python train.py --n_kv_head=4 --head_dim=32 --d_mlp=384 --norm="rmsnorm" --positions="rope" --qk_norm=true --bias="none" --init="uniform" --beta1=0.9 --decay_shape="linear" --final_lr_fraction=0.0 --seq_len=512
Each number is 128 + 24 x the weight over its row's rms, rounded and kept within 0 to 255. Layers, rows and columns count from 0. The size above them is the row's rms in percent of the matrix's.

# layer 4 attention query, 128x192, rms 0.0923, rows 0-17, columns 0-191
size [ 75  72 113  69 126  85 118 131 114 121 111 102  97 102 104 110  98 100]
[[111  78 144  88 119 116 116 115 168 105 100  95 138 157 159  80 122  99 101 119 139 158 128 130 147 150 157 138 187 130 125 133 130 150 119 120 155 178  93 148 124 126  95 157 121 107 144 101 149  78 153 159 113 140 145 132 127 129 183 113 110 151 120 142 129 113  83  91 136 101 123 128 123 144 139  89 109 142 106 145 122 156 126 125 137 108 127 184 123 105  92 129 148 155 103 132 143 138 120 123 103 128 110 159  84 162 126 130 141 128 150  90 118 101 133 122 136 123 120 123 133 127 120 164 162 104 122 155  66 108 160 130  94  73 120 140 110 111 182 116  96 113 149 150 135  66 160 107 132 165 129 104 133 127 132 118  62 142 114 147 142 108 149  80 123 122 140 101 126 132 112 146 164 142 110 122 118  81 132 107 121 144 155 122 119 159 138 108 174 122 129 139]
 [117 108 110 136 127 124 132 160 114 158 145 138 107 113 107 143  99 143 166 151 120 127 141 129  92 111 149 132 158 135 139 112 176 114 125 150 133  90 121 149 100 129 136 140 108 171 132 157 156 140 163 133  96 140 103 138  88 155 151 141  91 103  96 130  95 120 170 118 111 134 119 147 129 106  93 123 133 143 111 131 101  63  81 161 101 155 126  93 164 109 142 146 118 115 117 148 163 145 126 131 120 141 123 156 170 118  37 108 133 115  86 104 144 153 141 133 114 103 126 119 137  89  90  83  62 104 123 133 152 164 125 101 135 147 141 157 179 181 140 155 144 134  81 122 104 177 134 133 113 142 101 159 131 125 129 144 139 142 151 131  95 169 157 169 112 112 137 151  94 120 117 118 129 136 126 159 112 160 121 142 110 119 122 133  99 151 120 113 114 136 117 110]
 [109 125 123 112 104 127  88 105 143 105 130 120 157 150 137 114 110  93 111 126 134 128 118 130 148 120 167 134 186  99 119 134 117 134 139  84 152 153  79 181 146 137 156 132 141 143 160 118 114  80 118 143 130 132 145 117 180  90 158 111 146 140 168 183 140 105 100  94 128 147 120 115 109 146 134  84  85 103  92 110 139 168 121 133 160 124 118 151 108 131  95  91 170 144 127 149 166 148 144 119 100  81  95 131 112 138 141 138 120 116 158 127 120 124 129 108 164 158 155 118 109 167 137 162 174 127 130 125 106 100 130 103  95 116 115 136 115 103 149 115 101 131 132 128 175  85 134  93 156 136 123  92 109 125 127 141  89 155 122 136 145 103  78 111 147 165 120  96 126 135 119 109 160 140  88  89 163 117 134 139 144 151 165 138 175  95 138 145 145 115 135 152]
 [116 137 162 135 166 113 114 141 116 145 102 115  90 132 145 174 112 153  99 145 106 149 159 128  97 120 139 107 138 168 141 132 148 128 139 144 109 127 138 109 130  94  36 162 106 103  98 144 150 148 147  82 128 157 110 114  93 190  97 150 105  75  99 103 129 143 123 117 111 117 121 116 102 137 100 108 169 144  99 163 125 101  88 166 100 128 106  99 147 101 134 115  83 109 120 138 113 102 142 122 100 164 153 163 180 147 118 125 149 140 146 104 123 142  95 168 116  94 116 104 116  92 132 148  90 104 108 132 140 142 132  96 169 118 154 164 130 139 128 133 116 136 111 137  73 140 149 138 111 120 150 165 138 114 141 102 115 123 149 147 138 151 130 133 112 140 115 108 152 146 127 126 118 132 180 144  88 143 104 137 126 102 133 108  94 180 142 103 152 121 120 136]
 [120 134  94 109 105 130 137 105 174  94 159 103 157 170 122 128 130 119 109 139 129 126 131 114 125  96 128 137 143 135 159 159 106 158 121 134 164 104  94 164 134 165 120 111 131 163 125 111 156 139 110 142 134  96 139 154 194  77 161  90 149 195 146 173 101 105 147 142 128 146 142 143 131 151 143 133 146  82 115 107 151 135 136  98 134 155  87 150 104 143 101  90 133 129 176 139 104 129 122  93 118  98 125  95 116 105 159 140 126 137 138 151 103 105 134 122 126 178 128 121 117 163 138 116 137 146 148 156 135 112 140 121  87 108 148  84 171 123 172 107 178 116 115 122 161  96 152 126 163 134 104 113 105 119 114 129 130 155  96 119 118 126 118 151 167 179 108 125 153 139 111 118 145 107  93 118 179 139 163 125 122 142 146 153 168 108 144 131 108 145 141 160]
 [135 104  84  88  84 114 140 117 144 106 135 126 153 148 143 107  82 115  98 128 113 128 150 131 154  84 159 136 138 134 163 118 137 119 185 107 127 125  90 162 132 177 106 118 123 127 131 126 137 110 140 150 112 115 105 107 190 131 136  49 123 133 101 128  96 121 125 122 135 137 117 124 139 133 137 128 110  98 153  85 122 132 148 109 138 106 156 171 149 110 100 100 176 111 138 132 108  95 126 136 117  95 137 117  60 137 130 134 147 124 102 150 100 112 134 113 139 125 132 102  89 109 103 114 127 107 134 127 114 122 146  85  86 164 133 122 138 134 135  81 149 114 123 143 132  85 105 135 162  96 155 153 113 121 150 143 131 158 104 136  56 116  77 164 167 143 163 149 103 123 108 104 157 139  93 145 140 129 146 142 123 107 154 136 132 132 151 148 110 141 155 180]
 [118 176 125 105  89 130 136 164 108 131 153 147 190 109 116 122  88 131 131  95 142 130 159 130 110 125 117 129 150 183 121 130 118 144 116 103 153  99 131 137 126 142 121  60 116 148 111 148 140 139 138 137 133  83 122 141 140 144 120 124 132 130 120 162 160 136 159 124 102 110 137 137 115 152 149 143 176  86 135 141 117 126 119 105 176 148 123 121 157 118 142  95 111 105 114 137 119 114 117 115 135 139 108 127 112 128 120 160  94 106 113 126 129 124 135 110  86 147 177 121 142 102 103  83 111  98 151  83 133  98 138 134  57 181 115 102 156 117 119 136 166 109  86  74 156 132 104 160 119  98 146 168 109 158 142 174 172 132  98  92  91 109 135 138 133 110 143  95 124  96 155 121 144 129 126 136 149 139 125 129 188 118 117 115 143 130 161 165 141 140  93 101]
 [116 172 132 108  91 152 133 102 134  98 163 144 128 159 108 135 134 113 113 110 114 163 143 123 127  87 133 138 123 158 188 179 140 176 109 127 127 105  73 159 151 142 109  96 146 128  99 127 155 142 119 139 153  91 139 146 185  99 136 115 138 140 116 169 109  95 141 145  96 153 156 122 147 127 134 124 158  82 102 102 128 113 115  97 134  85 117 143 133 100 112  73 147 101 139 138 118 114 125 104 122 132 132  99 132 110 144 118 135 140 140 134  97 113 143 146 111 163 129 112 116 162 118 105 135 115 121 140  96 107 150 147  54 145 108  97 166 126 157 130 187 114 101 123 138 103 171 119 126 116 150 135  85 128 148 124 142 159  92 121 107 134 127 184 175 168 104 155 160 109 105 141 146 125 131 114 158 150 159 115 117 127 143 155 124 147 160 150 123 144 155 156]
 [133 113 119 161 120 141 125 135 109 129 119 102 117 143 142 136 195 169 122 158 152 138 122 137 108 111 117 176 111 133 124 120 136 104 102 152 158 135 112 146 151 110 181 105 120 122 132  99 122 141 133 117 162 124  90 154 113 111 155 124 155 149 149 153 105  95 127 124 157 137 135 124  87 131 115 197 126 109 132 129 134 154 165 155 134 153 129 114  97 143 132 112 118 150 120 186 171 132 163 156 112  70 146 135 129 114 163 139 129 101 138 153 159 124 163 138 162 114  96 118 147 127  93 138 155 172  75 144  94 128 106 127 160 115 131  88 109 107 117  98 146 119 133 112 188 119  78 131 136 159 142 119 147 127 127 106 172  79 147 134 121 164 138 116 134 140 133 114  98  93 111 134  81 132 130 155 100 107 116 158 104 144 148  85 136 116  97  83 150 132  88 115]
 [113 122 116 164 118 128 120 133 141 103 140  62 118 136  97 116 135 172 161 155 101 140 134 123 111 127  95 106 152 164 131  90  91 145 111 129 144 149 182  82 138 152 149 104 112 178 122 124 130 120 144 114  92 115 129 182 159 134 135 122 149 135 160 149 122 147 130 144 106  99 148 152 118 160 122 113 117 147 165 159 139 135 112 136 124 157  77 137 139 153 106 102 118 148 136 149 145 113 120  91 114 108 129 136 174 129 114 145  89 120 101 141 113 162 173 122 127 141 115 140 145 112 129  99 117 159 123 152 127 126 125 132 144 141 150 112 111 105 109 107 214 102 121 134 127 123  72 122 125 124 125 148 152 130  78 151 144  86 144 142 105 146 120 137 157 130 197 124 143 127 169 133 164 100 120 127  75 132  98 139 182 123 136 105 183 134 147 142 113 108 113 122]
 [143 135 115 108 138 124 108 130  88 122 148  80 144 113  78 170 117 118  75  99  64  70 120 101 145 127 157 119 141 116 144 132 167  99 136 126 142 103 133 166 117 120 116 166 151 140 121 168  98 149  97 163 135 111 179 123 175 135 153 135 135 137 116 139 151 117 100 146 102 123 139 185 169 145 128 126 119  92 158 118 141 144 109 102 120 121 136 153 146 138 123 105 114  99  94  94  91 106 139 151  70 183 158 114 122 154 126 112 112 150  95 123 152 143 151 103  99 124 152 131  70 120 142  80 147 154 165 148 175 132 128 142 115 148 103 157 130 140 150 132 117 116 103 123  82 117 100 120 129 161 137 127 121 153 156 136 136 165 121 121 105 112 112 106 148 138 119 169 145 152 113 135 144 163  93 133 153 146 138 110 112 109 141 107 102 146 138 147 104 124 148 122]
 [116 186 126 135  98 107 144 130 113 122 160 110 126 127 108 122  96 151 137 111 122  89 158 140  99 158 128 167 150 150 113 104 107 129 113 116 153 100 129 100 139 139  99 110 149 137 139 116 142 135 175 126 106 110 148 129 128 159 114 143 183 129 115 140 130 168 138 138 115 138 127 143 148 146  84 101 178  68 156 125 126 135  97 109 141 154  86 127 108 136 141 126 142 136 116 162 120 141 147  86  88 124 158 104 131 129 135 139 114 143  83 136 158 152 147  92 125 106 156 164 133  97 130  84 109 131  83 122 143 134 135 164 124 145 159 121 152  75 138 123 186 122  95  93 138 146  47 121 114 112 102 149 131 143 133 142 125 120 120 124  95  97 133 140 124 125 123 128 169  80 166 115 104 114 145 145 124 155  76  94 174 127 128  76 114 145 149 134 145  97 131 116]
 [133 130 162 171 107 134 163 105 125 108 119 170 102 146 120  73 129 131 113 104 112 128 130 163 105  86  64 166 103 169 110 136 100  90 135 117 151 135  74 143 130 133 114 117 125 124  93 103  79 137 107 145 168 122 120 128 131 125 120 129 158 125 169 139 157 109 138  93 145 149 130 141 150 123 105 126  95 125 127 111 151 141 140 142 151 126 112 135 118 163 136  86 152 126 143 159  93 106 136  79 118 144 138 144 119 170 151 118 160 120 173 117 163 131 137 137 149 140 116 116 151 108 144 144 134 140 142 156  64 152 169 134 116 124 146 135 129 133 162 127 142 138 114 149 119 122 138 107 151 175 144 104 160  91 156  88 140  79 186 150 118 155 123 104 134 163 133 126 110 159 100 112 142 136 144 110 110  80 121  82 148 131 101 117 166  96  80 141 130 103 138 134]
 [159 123 141 126 101 108 159 111 130  95 173 174 131 124  98  85  89 129  99 101  42 174 126 146  92 159 100 108 113 166 109  94  96 131 142 125 136 124 117 124 100 193 119 111 110 170 126 115 127  94 128 150 147 132  86 140 164 125 139 117 101 115 129  89 149 147 147 132 129 112 130 137 107 139 110 142 131 130 136 158 114 158 108  59 114 108 119 170 153 140 134 124 144 128 156 152 129 103 132  92 117 135  99 135 100 158 111 131 154 120 131 143 104 125 139 118 126 141 115 127 134 107 102 130  81 126 116 104  84 118 164  89  82 154 159 112 145 109 128 126 159 125 125 118 143 112 140 105  99  65 104 148 146 118 133 115 123 108 129 157  74 120  87 116 152 115 152 109 121 126 113 135 145  89 125 114 139 128 108 148 127 106 117 159 148  89 150 175 138 122  98 117]
 [ 89 108 123 180 145 137 150 149 120 136  99 133  88 117  94 177 113 112 146 126 142 131 111 141 146 164  93 171  96 117 108 117 154 102  98 141 177 128 130 109 164 132 135 130 141 134 129 132 114 130 108 119 134 168 137 172  77 144 126 121 162 157 161 111 132 120 112  79 158 115 173 147 143 138  94  94 155 118 133 103 123 126 151 143 166 107 103 138 101 153 138 125 105 138 124 138 125 152 102 127 134 102 120 136 132 106 175 113 143 100 122 150 103 153 139  87 195  65 108 154 163 138 143 184 149 146 107 158 120 112 128 179 145 149 125 134  88 156 134 118 136 116 139 151 119  77 144 141 135 119 123 104 137  92  97 145 117 140 144 147 121 137 131 114 117 107 128 137 129 129 157 129 108 132 163 118 126  97  82 137 170 119 135  89 109  88 132 115 158 119 174  88]
 [ 99 105 131 179 118 133 163 114 145 104 135 103  96  71 112 161 102 116 143 130 147 143 115 179 120 149  98 164  98  80 120 137 141 105 138 160 158 118 126  87 148 147 148 126 163  92 140  99 102 121  77 121 118 133 129 146 102 129 141 128 163 115 144  94 124 155 114  82 134  93 132 117 130 133  96  91  91 134 158 105  89 177 132 128 145 120  97 138 118 147 125 132 105 112 151 136 120 131 115  90 136 104 162 154 173 155 146 152 101 140 124 144 149 149 114 131 191  62  92 126 134 140 130  88 136 131  85 161 130 149 136 121 112 121 134 120 131 137 137 133 163 115 140 155 112  75 112 121 147 140  94  97 106 132 107 147 130 171 122 157 108 159 154 105 120 151 121  98 183 129 153 146 135 134 125 125 115 113 129 121 158 159 123 110  65 139 120 161 142 132 121 136]
 [184 134 120 105 104 138 138 117  99 169 120 163 131 130  69  96 169 116 111 103 140  83  92 141 118 173 140 124 108 156 129 146 126 109 151  91 112  88 114 117 114 104 105 107 132 134 155 126 132 124 150 147 155 115 130 134  94 150 144 129  96 126 162 164 159 130 114 148 107 108 105 100 127 153 121 112 104 115  81 149 122 123 126 102 113  86 147 140 114 136 131 104 112 102 107  81 134 139 167 151  82 149 109 142 130 125 124 154 135 170 135 139 128 111 120 125 113 129 172 146 139  67 103 113 123 127 145 130 116 110 149 114 165 164  73  82  93 176 168 169  91 198 145 146 132 138 128 163 126 117 150 144 118 124 125 162 146 114 137 115 148 147 157 138 110 124 143 162  93 116 128 113 127 104 117  89 120 110 104 159  95 138  99 148 145 127 114 100 116 126  90 144]
 [114 131 137 121  73 118  38 124  91 147 148 130 175 126 122 134 116 130 133 130 121 116 135 110 124 154 123 132 171 122 168 123 126 145  92 102 126 175 104 111 108  92 172 161 130 105 102 152 119 167 116 144 129 118 141  95 145 140  96 187 163  79 146  98 120 100 150 105  96 134 171 130 108 162 122 128 153 112 113 100 144 115  95 122 113 107 141 122 152  90 106 155 166 153 102  87 162 144  95 147 134 128 130 103 154 132 177 150 118 131 181  86 151 125 116  78 125 117 153 132 140 127 181 160 127 107 112 128 160 137 107 135  94 100 128 144 149 135 141 155 136 116 147 112 116 125 168  81 109 108 153 141 139 107 118 117 149 153 133 108 162 122 129 133 151 134 120 158 183 156 116 153 163 119 134 117 107 149 119 147 132 130 138 129 147 144 132 156 114 122 141 119]]
# layer 4 attention key, 128x192, rms 0.0927, rows 0-17, columns 0-191
size [107  94 100  65 106  56 146  83  97 110 122 110 112 120 111 123 117 111]
[[121 150 137 123  83 140 102 149 139 123 132 142 126 114 126  77 122 126 143  85 123 140 153 160  61  91 118 121 146 132 115 112 121 142 109  70 164 120 148 133 121 125 133 104 133 167 142 149 159 120 136 153  96  91 123  92 202 168  84  95 169 124  93 144 131  85 159 132  90 154 115 163 101 107 156 144 136  95 149 153 132 145 129 123 143 139 154 135 112 131 131  70 131 128 172 163 120 128 115 127 183 146  76 157 149 119 155 137 129 123 137 117 133 145 147 112  92 133 139 112 154 146 136 125 135  84 136  90 122 127 115 130  96 157  87 142 158 153 134 133 147  98 122 106 142 105 101 134 135 120 166 150 147 129 146 114 155 144 133  97 107 110 106 135 142 125 126 152 109 158 155 130 167  97 106 115 183 128 114 122 120 115 138 160 170 109 149 174 136 133 123 143]
 [116 134 154 107 144 132 134  87 133 120 147 151 144 158 124 116 107 174 120 117 176 113  82 134 136 174 137 133 117 125 111 129 103 155 131 153 163 102 138 144 148 142 174 122  96 100 151  85 113 118 126 162 101 139 162 124 101 121 111 107 143 152 102 116 139 140 139 120 126 128 123  72 133 122 177 148 142  96  96 117 109 133 166 142 130 102 106 163 121 105 129 112 116 112  97 142 122  39  90 117 144 150  94  89  73 169 159 137  88 124 141 144 140 112 152 131 138 107 145 111 162 203 126 129 139 107 139  93 101 113 113 126  88 136 124 108 137 128 105 107 111 122 143 104 144 101 110 129 139  97 109  88 125 131 143 132  82 108  91 134 102 158 126  83 138  93 116 135 141 136  99 142 126 105  94 125 127 139 105  92 141 141  83 113 142 132 133 169 126 156 149 150]
 [149 118 148 102 108 110 111 169 139 123 121  76 132 130 105 104 160 156 151 115 120 131 167 157 113 114 116  83 115 145  92 138 118 137 122 103 170 101 155 121 129 149 126  83 148 133 109 125 140 122 116 136 118  54 173 112 159 177 124 138 164 123 111 170 160  88 141 177 111 134 144 121 112 112 122 158 153 122 130 144 108 137 141 107 126 125 105 120 142  89 143 111  90 148 140 163 112  74 119 116 137 108 110 108  85 114 162 136 142 113 126 149 161 115 131 119 108 134 116  89  74 104 152  96 137  96 103  93 100 110  95 152 121 162 128  94 171 114 121 134 184  97 118 124 126 109 129 135 129 159 109 119 102  86 116 126 115 105 132  95 125 141 112 123 122  99 125 156  97 142 161 144 132  84 115 130 118 110 149 116 102 104 112 180 129 128 109 155 117 189 124 142]
 [148 129 129 158 159 133 102  99  63 110 131 148 141 135 131 121 134 139 126 152 135 149  93 101 154 151 118 142  80 121 145 140 148 106 161 114  77 122  95 109 134 145 138 110 114 117 146 121  81 111 118 130 128 185 143 147  61  99 136 101 124 137 160  78 138 126 128  83 148 137 139 124 136 103 117 107 101 132 139  91 119  84  96 151 138 136 170 136 124 146 129 152 115 129  77  92 131 163 115 113 111 114 140 113 136  91 134 138  76 150  90 100 103 156  99 134 152 128  90 127 180 150  69 119 102 136 121 128 143 108 129 147 173 100 168 117 118  92 105 133 101 156  86 122 107 121 122 145 148 139 117  87 133 141 139 124  89 118 146 134 141 188 167 157 132 126 130 107 139 106  99 140 110 147 140 132 126 128 127 104 119 172 110 107 131 118  96 112 133 153 152  96]
 [159 125 146 139  91 126 112 186 110 101 136  71 148 109  99  96 177 134 105 122  76 109 136 113 101  94  89  96 120 147 146 114 103 152 101 120 177 124 163 123 137 114 126  96 138 134 111 121 179 137 149 132 155  86 106 124 182 121 144 145 149 147 123 151 161 121 123 188  73 129 154 130 134 136 138 162 172 148 149 155 127 161 138  87 136 146 120 114 146 111 115 100 131 150 129 125 138 100 149 106 110 144 110 102 132 125 174 163 144 125 130 126 141 124 159 128  74 112 141 120  70 126 154 131 139 117 162 107 111 117 115 126 133 149  98  83 129  96 138 160 155 107 157 117 134 136 148  91 109 118 165 106 113 104 104 134 147 108 120 124 126 111 119 130 147 111 121 153 106 118 169 143 126 137 153 113 152 106 168 142 122 114 176 167 137 134 146 148 107 138  80 117]
 [120 116  97 129 131 146 172  95 106 162 117 146  94 119 151 133 145  92 123 127 135 142 118 110 147  83 146 156  87 107 127 134 127  86 116 156  93 112 142  91 124 107 106 163 100  78 126 158 120 151 123 132 156 132 133 118  91 128 135 129 129 123 153  89 116 139 111 100 161 164 116 127 163 148  96 104 132 137 128 122 109  56 168 168 130 163  83 152 148 121 125 117 109 153  96 108 120 178 162 116 135 147 161 159  77 108 130 133 120 132 113 151 130 125 118 129 132 163 100 120 103 137 142 127 124 120 103 133 172 136 137  96 140 100 149 139 152 135 129 163 104 127 137 131  83 108 108 120 140 126 175  82 164  86 113 137 151 129 166 122 108 124 153 143  98 156 127 106 153 165 120 132  74 130 136 136  83 115 125 149 136 126 136 128  84 118  87  80 116 126 153  80]
 [135 150 129  98 132 149 146 154 125 103 139 106 167 146 121 154 140 111  80 136 113 108 127 116 138  84  79  91 125 144 143 107  99 148 119 121 142 140 136 136 128 138 123  74 167 174 139 135 150 132 111 124 126 107  94 134 169 108 126 136 139 130 144 159 121 100 138 169  84 159 151 119 151 144 133 168 102 129 130 162 131 154 126 106 169 147 134 134 131 144 117  81 152 176 128 130 111 110 127 108 151 129 135  91 120 126 154 143 130 111 145 160 119 141 136 139  70 124 179 115 110 137 123 124 137 115 163 109 144 107 120 150  94 142 105  81  69  95 145 117 161  91 120 104 135 152 163 115 134  85 147 153 114  95 116 101 147 147  97 130 163  88 149 141 159 127 126 138  95 110 168 164 155 129 129 120 171 118 154 138 112 119 131 159 155 124 169 167  72 144  80 126]
 [124 152  87 123 150 121 127 117 119 104 135 139 154 121 138 171 113  92  95 117 105  98 120 150 174 140 137 171  85 146 104 107 106  96 117 152 137 150 133 114  90 124 102 118 132 142 138 166 153 157  93 123 125 112 127 130 128 151  99 127 123 105 146  65 113 152 118 175 123 173 118 135 159 152 128 161 122 111 135 124 154 100 124 112 135 138 107 132 134 160 135 114 110 145 108 102  92 125 136 116 169 110 163 128  79 127 121 110 129 166 116 146 138 136 122 148  74 101 178 134 128 139 126  75  79 163 160 141 147 115 127 135 135 151 123 103  61 128 153 140 118 107 152 133  78 155 154 106 111 113 168 131 162  98 118 127 120 126 133  97 159  53 155 115 140 146 115  99 128 132 147 127 131  99 141  86 117  61 104 135 123  98 147 124 145 126 155 132 115 122 114 107]
 [161  90 157 125 117 177 104 121 135 137 162  98 112 103  85  97 118 152 185 105 157  96 125 132  99  82 124 127 116 129 138 145 109 147 167 171 169 111 130 119 124 143 151 121 100 110 132 156 109 104 127 145 119 148 165  87 130 147 138 111 131 178 148 142 138 114 144 123 111 153 127 111 117 111 103 123 123 106 145 143 135 154  92 185 136 135 138 155 121 159 146 132 115 171  92 150 158 169 118 173  62 109  91 144 149  87 153 128 145 123 165 115 119 121 159 128 146 125 113 109 140 135 114 202 149 124 123 127  89 154  95 126  93 103 118 118 176 136 107  52 123 148 114 101 129 155 111 127 123 140  88 129 111 155 123 151 145 111 136 134 152 146 127 112 161 118 115 136 117 141 122 139 146 115 100 124 124 116  86 109 142 128 115 145 138 110 125 101 161 132 122 171]
 [150 132 105 134 128 120 150 153 156 112 193 176  98 101 146 124 117 130 152 118  94 118 103  84 123 137 149  97 132 123 145 135 175 153 123 135 117 103 132 169 142 107 115 110 129 101  51  95 145 149 142 119 148 128  64 165 127 122 151 120 111 147 143 117 177 144 138  71 115 123 161 105 136 129 134 121 164  93 110 142  97  88 125 139 114 111 111  97 144 126 146 123 153 110 145 162 165 174 122 128 117  85 121 106 186 145 135 180  90 114 106 114 115 141 122 161 155 149 136 156  88 122 145 168  99 158 133 107 142 115 129 136 147 125 153 147 120 126 136 142 143 164 128 144 148 186 125  82 118 138 143 156 153 117 119 101 142 169 129 131 136 126 147 169 148 138 165 149 124 120 138 153 126 165 138 157 138 146 152 116 153 147 134 118  97 114 116 106 100 119 129 110]
 [125 146 121 125 111 120 102 132 110 142 158 132 131 112 158 128  67 111 126 103 158 165 134 117 112 117 113 128 106 124 122 125 164 119 101  82  89  34 163 142 110 167 142 163 113 134 128 126 138 145 129 141 131 121 144 154 109 119 149  80 136  98 164 128 107  82  97 130 134 152 111 133 100 101 144 118 157 122 136 147 106 117 145 126 151 128  81 122 129 115 151 140 135 161 160 177 133 134 161 109 149 100 140 147 137 117 127 147 106  99 124 148 150 136  75 100 107 178 102 100 127 109 121  91 124 100 160 132 158 127 153 176 193  98 105 149 130  95 145 150  75 154 169 129  91 158 123 127 134 126 155 106 160 109 138  79 131 133 137 117 167 113 148 142 142 117 139 125 103 142 121 125 140  97 134 112 129 120 125  84 131 108 101 125  90 146 129 107 104 124 150  93]
 [150 149 106 129 123 115 132 136  81  77 157 143 124  96 132 155  97 147 141 116 114 107  93 103 171  99 105 139  93 124 123 126 157 134 140 132 112 147 143 120 128 156 104 107 134 192 163 120 123 104 125 101 150 129 121 152 153 120 141 111 129 107 148 104 167 144 173 138 117 124 113 156 151 125 131 152 116  81  98 159 138 115 184 160 135 143 170 146 149 175 108 146 144 122 154 138 121 147 142 131 130 109 168  94 137 105 152 157 107 120  84 151 115 158 120 143 110 131 150 107 139 112 107 136  99 133 182 128 161  98 135 144 174 116 131 171  92  94 158 110 109 139 124 117 125 123 101 133 145 111 124 124 198 111 124 105 140 130 107 118 127  54 158 119 145  83 142 115 109 107 168 123 144 122 114 136 102 144 180 142 148 156 111  99 150  87 125 139 101 148 117 149]
 [103 109  99 101 111 152  87 132 106 129 129 168 112 116 128  71  56  96 117 157 132 159 115 138  85 139 174 127 146 127 157 127 147 133 104 126 149  94  92 118 170 133 193 132 132 135 114 130 104 141 132 130 121 116 150 125 100 124 116 109 134 162 138 166 145  69 137 115 123 117 186 144 107 150 117  94 126 116  98 115 108 123 132 129 117 161 133 108  83  77 132 103 152  90 105 159 151 127 126 170 117 130  91 137 144 128 132 145 142 114 162 109 132 109 146 142 144 177 120 148 143 150 146 143 175 124 141 117  99 144 133 141 117 150  92 128 202 162 103  88 146 133 123 148 119 135 155 126 128 130 124 115 142 111 146 166 129 128 132 151 135 185 126 135 135 147 108 137 145 160 118 132 159 123  83 118 166 140 116 130 151 138 123 191 144 162 125 133 142 125 119 150]
 [133 144 154 147 129 122  97 130 102  95 161 132 181 103 149 124 125 118 112 129  69  91  96 151 149 132 121 150 117 118 123 156 127  93 128 145 113 157 116  98  68 100 136 124 117 166 121 111 135 156 101 109 127 132  96 116 126 159 113 144 117 108  83 113 135 127 131 128 102  77 145 151 158 172  99 157 121 124 173 186 136 105  97 128 141 145 143 129 148 113 132  90 108 176 167 133 121 114  61 136 147 161 141  97 147 154 113 122 135 174 144 108 150 163 148 123  77  99 179 119 112 154 138 112 106 131 128 125 120 119 136 119 117 113 128 135 102 167 144 201 166 165 128  96 119 150 154  77 119 130 130 134 132  90 138 141 119 112 119 105 127  88 117 120 114 117 115  91 125 119 153 136 118 164 125 107 139 129 142 105 157 129 134 127 133 117 149 178 154 129 129 115]
 [113 107 166 130  74 108 122 149 157 146 109 161  99 158 118 105  90 117 155 164 120 148 154 137 108 174 134 135 145 147 147 112  90 160 138 132 128  94 129 107 153 163 135 130 102 151 120 164 126  86 144 115 129 142 117 121 171 164 152  93 128  96 121 153 148 106 171 101 134 116 131 106  97 135 154 103 137 133 125 109 115 146 140 109 151 114 103 163  64  77 111  58 146 128 109 138 140 132 112 116  73  95  83 118 113 142 117 146 146 103 138 107 136 118 138 158 182 134 103 119  85 143 133 152 160 105 151 125 149 159 137  79 103 119 136 117 165 137 130 110 136 123 142 137 132 116 100 105 128 108 126 122  94 113 163 167  94 146 143 109 141 169 111 122 123 166 121 126 130 118  98 105 119 115 103 108 159 117 134 104 118 126 105 173  99 184 149 118 124 146 143 145]
 [107  62 141  90 100 124 101 142 169 156 100 128 125 123 147 131  44 112 115 130 134 138 159 137 128 121 155 132 169 127 100 107 139 131 122 154 126 137  71 162 141 148 142 131 129 105 102 184  93  97 131 168 121 138 140 121 138 170 138 133 147 152 145 174 142 109 145  92 144 148 157 103 103 140 137 126 128 117 144 115 142 168 162 142 103 119 120 162  70 114 119 106 128 100 110 160 108 122 121 127 138  85 106 133 119 122 160 179 140  98 133 118 158 130 131 131 144 162 130 121 139 167 124 121 144 124 146 172 154 147 128 139  91 121 111 123 134 140 144 100 139 132 154 137 119 150 129 136 123 124 125  99 117 139 109 204  81 151 124 150 142 193  99  98 132 118  84 121 125 111 119 135 129 127  80 116 165 115  75 133 126 143 114 134 131  92 155 114 142 139 137 135]
 [142 180 131  90 117 162 178 151 144  76 142 158 113  99 108 127 154 115 113  94 146 130 149 117  78 112 138 158 133 129 123 145 132 141 125 111 140  48 121 123 149 133 133 102 140 164 171 113 134 137 160 114  85 114 101 111 124 160 117 189 134 127 114 124 144 124 125 123 145 142 101 121 188 155 108  88 125 145 145 145 123 122 153 141 102 118 111 145 169 112 126 145 117 147 176 118 164 162 146 107 156 121 142 124 117 141  96  95 105 117 111 132 106 147 138 123 117 113 151 152 159  74 111 120 147 145 111 139 134 111 134 160 168 115 128 121 103 144 126 156 115  79 148 130 122 147 127  86  96 149 118 183 131 170 148  98 144 157 141  99  99  90 152 180 108 115 127 164 147 143 140 126 130 101 158 149 123 101 127 110 142 107 105 154 114 153 121  99 126 145 107  96]
 [168 153 129  85  81 161 144 126 129 113 138 179 126 158 120 108 142 146 172 162  90 103 136 113 133 120 101  91 109 148 137 109 157 125  95 119 143  82 115  97 139 111 162 114 109 129  68 140 132 130 133 184  88 112 131 101 148 134  94 129 118  83 142 130 124 136 130 136 116 127 137 113 144 136 125 127 153 159  92 120 135 123 114 130 136 146 120 172 110  95 123 165  98 153 142 112 125 147 119 116 166 147 131  94 122 124 101 160 132 159 105 134 103 108 111  43 106 118 148  96 125 136 149 143  87 115 133 117 133 109 110  99 147  67 149 117 111  67 113 123 176 154 122 134 141 153 136 104 133 116 112 124 169 169 107 116 106 100 128 113 112  81  97 135 100 129 178  96 152 147 125 140 123 124 133 127 118 106  86 101 118 127 146 128 116 112 122 114 124 111 128  76]]